Part of a small language model's weights.
Size: width 768, 12 heads of 64, vocabulary 32000, 89.2M parameters.
Architecture: biases, tied embeddings.
Training: a variant of SOAP for these matrices, 706M tokens, 5388 steps.
Each number is 500 + 25 x the weight over the matrix's rms, rounded and kept within 0 to 999. Layers, rows and columns count from 0. Numbers have three digits each.

# down: layer 2 MLP down (transposed), 3072x768, rms 0.0295, rows 847-906, columns 0-47
# up: layer 2 MLP up, 3072x768, rms 0.0295, rows 848-907, columns 0-47
down847:463519517471498503506491523522499513490483518478520507540543498497485499467527528487535480566513491494469534452532482478518463491527497498489480
up848:561496499519503488471538527518449483539481464517495452532532463550542519509499484501525517514516479473468551479500471544521554456431503512533455
down848:503450536513533508498503461547495497481498525489473521534539552464503507481531505476480550522472460473529449553505490486501525509523476500566458
up849:507528516469479487487511517493496485497497537478424541502487493513451483511540481525513497498517483492444527509495507472511451496491516465499509
down849:519494547507450483503503530524492466497466489556524519503478474530486491523482527492517489514537499562429473494493492487546497488476488548487494
up850:523461492471465476514487511509500527483485538453484524479467518494467509467520465507513479484515487520493518493463477519511489484535515510516524
down850:484497507523534525481476499464449490476521494509482497520533483472492498551514526521451493515558538513540503515496490505490501528492475522491486
up851:511489544500490546504475527492524522507429509513480508460501503475465539532471509522486517500526478496512512484498502550545529506498491522555530
down851:541448480510537483479471452505478485479482488492531487511487508505523493533479497479535506474521496475495465507482476478518503466532515511475507
up852:532520483509517558502479531490536489509511461519497509508502465505536464466529450519481480466558490499551478509478502520465469524497522495497526
down852:467506496479505484495513467431499540534507539510535478495497462465503480498450482504493506489504523476516462503507486500500479462512504497528484
up853:538485507468518525489514502490479491498484464505520570525472446499524496521522513460490510487479488506528476492482469485535482510529508515524518
down853:547508505521500463494566545501574533459527478524517469481532500482490512563511472513495478498547523476479536497509424483475528481539500553480525
up854:470525516519520463520496461454524496486480489517498498532553515498519496514465509474512491471445483460511496462448465490458484494503518508511485
down854:517504526488496516463490502506522438507523498529507487503492484491491491467486518534501488504501496498482511505504477503479509538493496515535487
up855:521466500454511470493499567503524515520530508500547530452480424525492530544501525486488483509498530476498508538509489475506523517497505489515534
down855:580474523519504517530446473477481459488487511497524474468536498493511515553520512538518509469473517495542554504493513484537512537506565470488563
up856:508492525492484467518487513513459483446437498500494492491513486542530521542544478559506504477456527486465501527514519483454537478463456512532491
down856:471506469493419471522493528474487552573549494502565456491471490535492517477492504501503470510477517504537486549490484480452458486458508499540454
up857:544465469467538491514454532537517498532526519477491515490483501491497489545506543518514499527502505466512510534480519484527462475478536497482504
down857:511513560510473479467459450487478481446454489513528484486478533508500505510504528484516539514512547441497446511498501438539480472444488518498451
up858:488483541488517489531522493474525490527547521509500522536464460538528479531494462437536517505469490467489494531485537498508485480483497474492468
down858:555520461446556473503502542486510521500463495504488469469525463496506506489487523508457485497512507488556498480478454472495522509475528530477493
up859:461486497540519477457512458506500504562495539531514508444535495503487448523494536493505507526490510509517532524478476456489528532487494534480513
down859:535517504488468477515526539509557532522548499473447511486480498519507501505502524483462501530535499491477459462468488524461509484532484458463485
up860:436513464495499490531512453557510514515521516496502533493482514550486502516475450485504498506471528499506524514469490515478496493445496514494495
down860:463497502488550469491530484476498526528438506502517519527520478450490499504502475512505498512526477462489493495525492487491512530486494513496495
up861:497498494514472463501480510488505538521506492528529488489524499490526512485487506520456461515495474505496527497521486493540507524487511469486498
down861:457522524478508534493499468480542480472483515474496478491483521527495461524539499484507513459481476494529492469476507521498517519485523482487471
up862:485507508493459474486504524513527521507468485496504524472487511488458503526453507462489531517503533494500460534512511501511511495505510536495522
down862:506458498486508506504509520521508474433523499511516530537456488470518550526552515469492496491557468492472481524516493480508481498488519498527492
up863:484476516494467492473525513474479533544522490482512518530500485470461508498485512538527490490546522436468480492509528485542544458478527441508476
down863:517499503511533491465511500460522531451524492467442503497522521487497520524508437518465504495525501494504519495486490514553523510504484499440479
up864:494515504467523507516486490501539528498498496460444515481487475564511478502485518501478540483482493507504480493499498501497492527476446487520496
down864:542461499533518498493550494508517526504483498501499514507489477488516552489505526518503466522544567530487524501525459515548494485507529515520567
up865:505491508500472444529464520547483503525502514520470498500479488504480466497557508511488542494502491480479526529502523484500534531508541481498490
down865:499514522455510498488487470485466553505471447484500512521524456502482503496513450523530491505542513533488452507490496506511484537504497488492517
up866:454496486451507467541516536528480534472491514475471535471437467442525525464489437471491498508469491479482490535527525499481521477482497484563489
down866:531488495520496501485512502475453467486502491528455484484501498534485487543480430510477443457522508524519523492502495526528497496522520488523538
up867:517505501519477549514500479533467492516475519533555495511516484528484493553530461499481512526482518472486450524512541512459489456502454486492541
down867:525547506509481504485495538517516483484540503476463476442515499497471496460477539506495517505529503559507503535498523545507501515493503525480497
up868:531521503480468496485512507525512514510502519495508474481503517527522498491475536515513532502487488523534496505503508477486515515498474487534506
down868:522483486477522500519493476543450473497485497498508474464455536495459507516528502510531494502508526475501521449492472511523533513494503515510495
up869:481510504484506520513512486511530518495496513506475498516495488513492533480477516483534490500557476487518512537503459519477495505495540536543468
down869:494503457448511482452478508515451532533488493503508486476516483481517520541527510484517501536507488541489489523456516558529519468492497489505504
up870:493456514478492514535493478503492507507491457503490510528511519498522532451507480484474515543534513515480505465483499496498472505535528515539509
down870:494497463489521495498470496569479531540523544442529498472507482517524494506497494517485457527464476507517531494514495475529519481510488485435497
up871:490493496492515472497456473493478558487449538498499505495501496493515457461550473481509534460477519557479488545499483482480490492515515488535540
down871:525449534481484507507500499527480531456492490517510480487437476511500518441510497516530512542511539478518550510520474508515513540506559472517502
up872:527499477520465498511492525570536510505522510520510513482493495501531477459517488551476488498489499514529526453529529498475529519549478479489539
down872:555476481518509492517523508500477501491499456526527486530531520492495492500519518472482483490483553510467468503536520518495472464492522478507511
up873:490504506480453492493500546532524509471507464496541463491527469472498499487500514462512514544452547467542523432493534508494505467539489481541507
down873:493496547491505495476485540473499472555503470444508512515528530472514498513519478497519471461489521516460518476520489509528518491495519514477472
up874:539510489518486472439510499480523508484447476462498452526511469488482472540523483520508518490496493520512466519492468459515512495493482467471528
down874:514457509520476509524477472487504458515523553488498440487518484494542536534503498484489525465529484535543466555515497538462561473523521476511480
up875:492547510492520561530472501515466510470514530541486525502524484503507492485491532515495478492500494481488528529502507473494512538470524478508462
down875:470497499463527521494504495464499485500517465496526518500482492532513484523480494554495486504524498501531517482446503512519455492516501456504525
up876:486503464494475541496474462539529544519509514468499508484527532485468529496512525475494452547486488515563497478499516459509534446463475533521481
down876:492536469480509497487510463480506469509510488484505497508530469516535504498511493508436511474509513491483510499482461520517497496518509485460534
up877:511425493453496463518506519501494511520447466528475515484473439489475524500547478522461506505549498506500517497485477557491530498507457514507493
down877:506453490470492471480488548480532521540477507512481503548484533516484511527507491514512524476502495509497482499487496506505506476513526525496503
up878:484503478467544483485486516511526482490500497518536501532496503511489463516509477470469470521501470518479483499485526483531477507516542519466550
down878:468492530499467534473546564515495468562496515470461528530497484537432497516508504455478500473517502498491526485520482497514508521511447478513508
up879:500473528485497485536521494519489557530501539510501526467499503430522550476533487498473509533505489479522506561476523499503461482499479456473512
down879:518493511505503481484513485502519485476468474474503464520511464486491507493479500519484522478470498502486494476482489497458505528525453476478509
up880:513480494508498521477452474529485510513483447522451538510513478479505537491491500461538508505561525481482481511499507473563465517475510521509481
down880:490463504490545487536469494507547521534494498497531451556493487449503526517501499477485519487491492505539526467484435489496502441504504506477489
up881:536513477472454531520521519483497466483473524461521490518466514510480488491516519521509474498504529475487472491471491510489504521497507468529494
down881:503501534471518491483489485512482554498486513517483450510506509487495505510518545489486509544489491515506505467524544485516490503503473543510504
up882:508458488529537519482494500515541472510501535508496539494447486493470507452477491522542534505528490480496503504490525504487535472497497485496534
down882:520484514458532498465477562498503485476502505449483489468494466464486506507497472508429517494513514469456477465522483510535488542515497541505511
up883:513502463490509536452460498517485498463512518486475489495493494452481494550513512483555523516457464558528510453541505471501475484459522470499524
down883:496504517516522490494512480489520494494531498517492530465497491498522512478509531468511474506504530501497502546494426551488507487456496505549533
up884:481511514532483481448506520505490451531485543494551513477545496458506448553500467505459545490494506513500473485506538491529497532498538504504537
down884:524517518495511503535483516493524564474515464490519477488507457467433514491496532511476552498498485481508517508538465510484515497488495522453468
up885:487503547469547517576555513509549513550484520494515487525492475471514507461456491494484506505496477510478496460495495500504519473526519452498520
down885:503478486540495511487471473481504494490495522546520488499432507489480496531529479477473432527490488482495481524518485510507486483558495510502465
up886:518520529514466496477531494485515459533500501515497514536508551534532486481540456493519487448503507496524476490505486531502486513486522489515466
down886:503491540499520476510465528532502520481507497518494531472517493476456486441476537534496471497487474507516511494481534513521485478488511478524542
up887:478500515516466488512478503489547517499499492518484508520495508471504492486517452460518551547527490502475523503534464515508489536553495501517559
down887:499505481511490512499496536494531512485543520483468523510510533471525455500522491545517455540517457517526498503491480529504451478519496505507551
up888:519495479492501508513481502508503472528494480526445471506518476511495518488541513501516474518547512510508506505511509497521500519489512531507497
down888:477500479513517513469494540502537516493496494494491501470473508514506529484466484453494539478525509493500518512506545494494514518520484489480499
up889:474492520501478520475514505524477479477516474484519493516513517460466502475570495497472493500499496485502508511481515537530501519480538547501512
down889:492485479472521501502514503489500478538471491470484529463527541466500483530521493477497460501461470590508492468486474518499496494538506498491496
up890:510512498468481517495514499473475526512523465488465509502491504583452469534510499495482542460508499505515525483461506466507534488524490474526510
down890:525517516482535506506530521546480538498504497490464506522513468491480513437508521496524517506510512481525443513487521479486515499495489502491545
up891:543529529524518502494515518530505505488515472478539491468516504492504544519524536519494502547526541485487519506451531512516513501467471502490449
down891:524544513508444537469505544496484508492482518453504495510497477500482528466523501513511482493490524537499517531504483513496497490489506489519470
up892:515465497530522479514498484521501513497542513489497483526505515461487514455480494511515506447494507534508506489528517506468544491517514469491492
down892:456488501485473489540467492481523459480489492484487490520514532487497536511555491510462536508541477517470484517512524504489551489525511520509515
up893:519503495497519491479488517458509488492515496533501471472487531494478522505501519488490465498516542529514478524486486493495477505484500482512484
down893:510477474489494532503538476513503502513496476505514489523464493537509472484476509505496507526500478478502546530493512515517528466559502505484501
up894:504481518485461489543474507472491469518493507452543509477465515494518541470521471528525499533477536514524462483551494534526530446530489490504485
down894:465516516514549487454508513517489494513512436517460468515506464513473460541473492484515524511492497521478453497502493537454463491484511525465502
up895:517494530526499520462501521537530497529525479539526506439484515514524485520536505465508503495469520454480480525505475504514485483503466542500479
down895:450503504493506511526464521490547509501501490505484503537520501522481477514509487539513526560541514525476515506518518475560519491512498521485493
up896:505484538529500474542456530546477569521477519466475503524474444505542474521542511478547517512511488489518524531530514470491487463469493465490510
down896:501522487497507479475477523499468467479481517541445500474487496510564489509524521486564508467520539484525486559501523482517503567483438509482458
up897:476487492496506536461497520481514489486492513445523469542489492486510458487501523516553513518502529487526498475459525469483534478498512448496543
down897:481455458477533448521493515466471497508524513528538540498536531519481516521468521475490528447493481491516492520534525503499477454511538518513513
up898:460483483491484486502449525488493510528513477524510490488535477507489540481554534467495495508500486491525477470510503542521512505503495518552516
down898:464507512423482470523515502542524477525512419459493457469491511536478496506550489482511508488517523486466492483479512535468516460546481503545481
up899:515496501517493494465521518477570474456532491495488489522519486467492503542506486509494543518494519513513505505542493465489485472517481521516467
down899:510524484499482498493500482489472491510499526511454516529489474509527516457461516498477469501500532500524552443499525495485534481479516484515497
up900:495488491502511473482519560493464540493473510521464509478502508503519521502546519534496534507494531471486516456551498478534515521491519510467530
down900:490499487505507464516543519527508485479486495527488504477476499519476463474511486515508437548463533526542480467520474463512556505500507513530522
up901:544504458495472474537512491501558537519497495541499500483482559507489461508524513497475479502498472512547477521519483485502493495495545498502502
down901:519474509460514493462484483477485498523502528493514491490502523492512518505521537490457479516487507525524500517552466535512510477456516470508499
up902:494497496501439485469482484574474467483492475491489471437492536527501532540497456486499499493501473506513493481464502489519545513501517451485474
down902:509478499507532560527481459493520472513475486502553479550546483473531483501490530502501512522516477472522506548489495488517512493473530500483474
up903:503456485495508463486472506485493525457497482470480466492504501477486493506492515528505491505517500488562471484508498500499473453527492538490485
down903:508511534475490519466554496475479479495511474518494514492487479517465518450505542520448511477472482504474482505524518515502521492496507466487501
up904:551508471503484497522480480538472504466500557547529511529517484497529443449524477478507525461442462475521504499490516511483505543507498458515537
down904:486490499514526520505511461492481507490548498471494488529448478563497542467522480544509496496469541510532487483519504494496494509498506471518462
up905:543518516473487474477499545493483477448506495485510496530507510511501472490470498495503499465525499464505498477505505471483476561515507461469495
down905:519481528521518551485497487515524530514475511475531526498509512492487441499541484504506496534494511503509492561499497486532487517505474514486506
up906:504493523484535506523500493514495441511466460541497542495503471468482504477479523542451453527512506461513483476506480516498478454488459517534478
down906:496486549554474511464507517511534509486438522512495502484516465492481473518504489499479508478497455498513456488511474542516527516517550510509503
up907:538510486489486487522499471490472464505497491464464505542553465512496519426527508501498524480490549498493494535496495516524478460529502524504454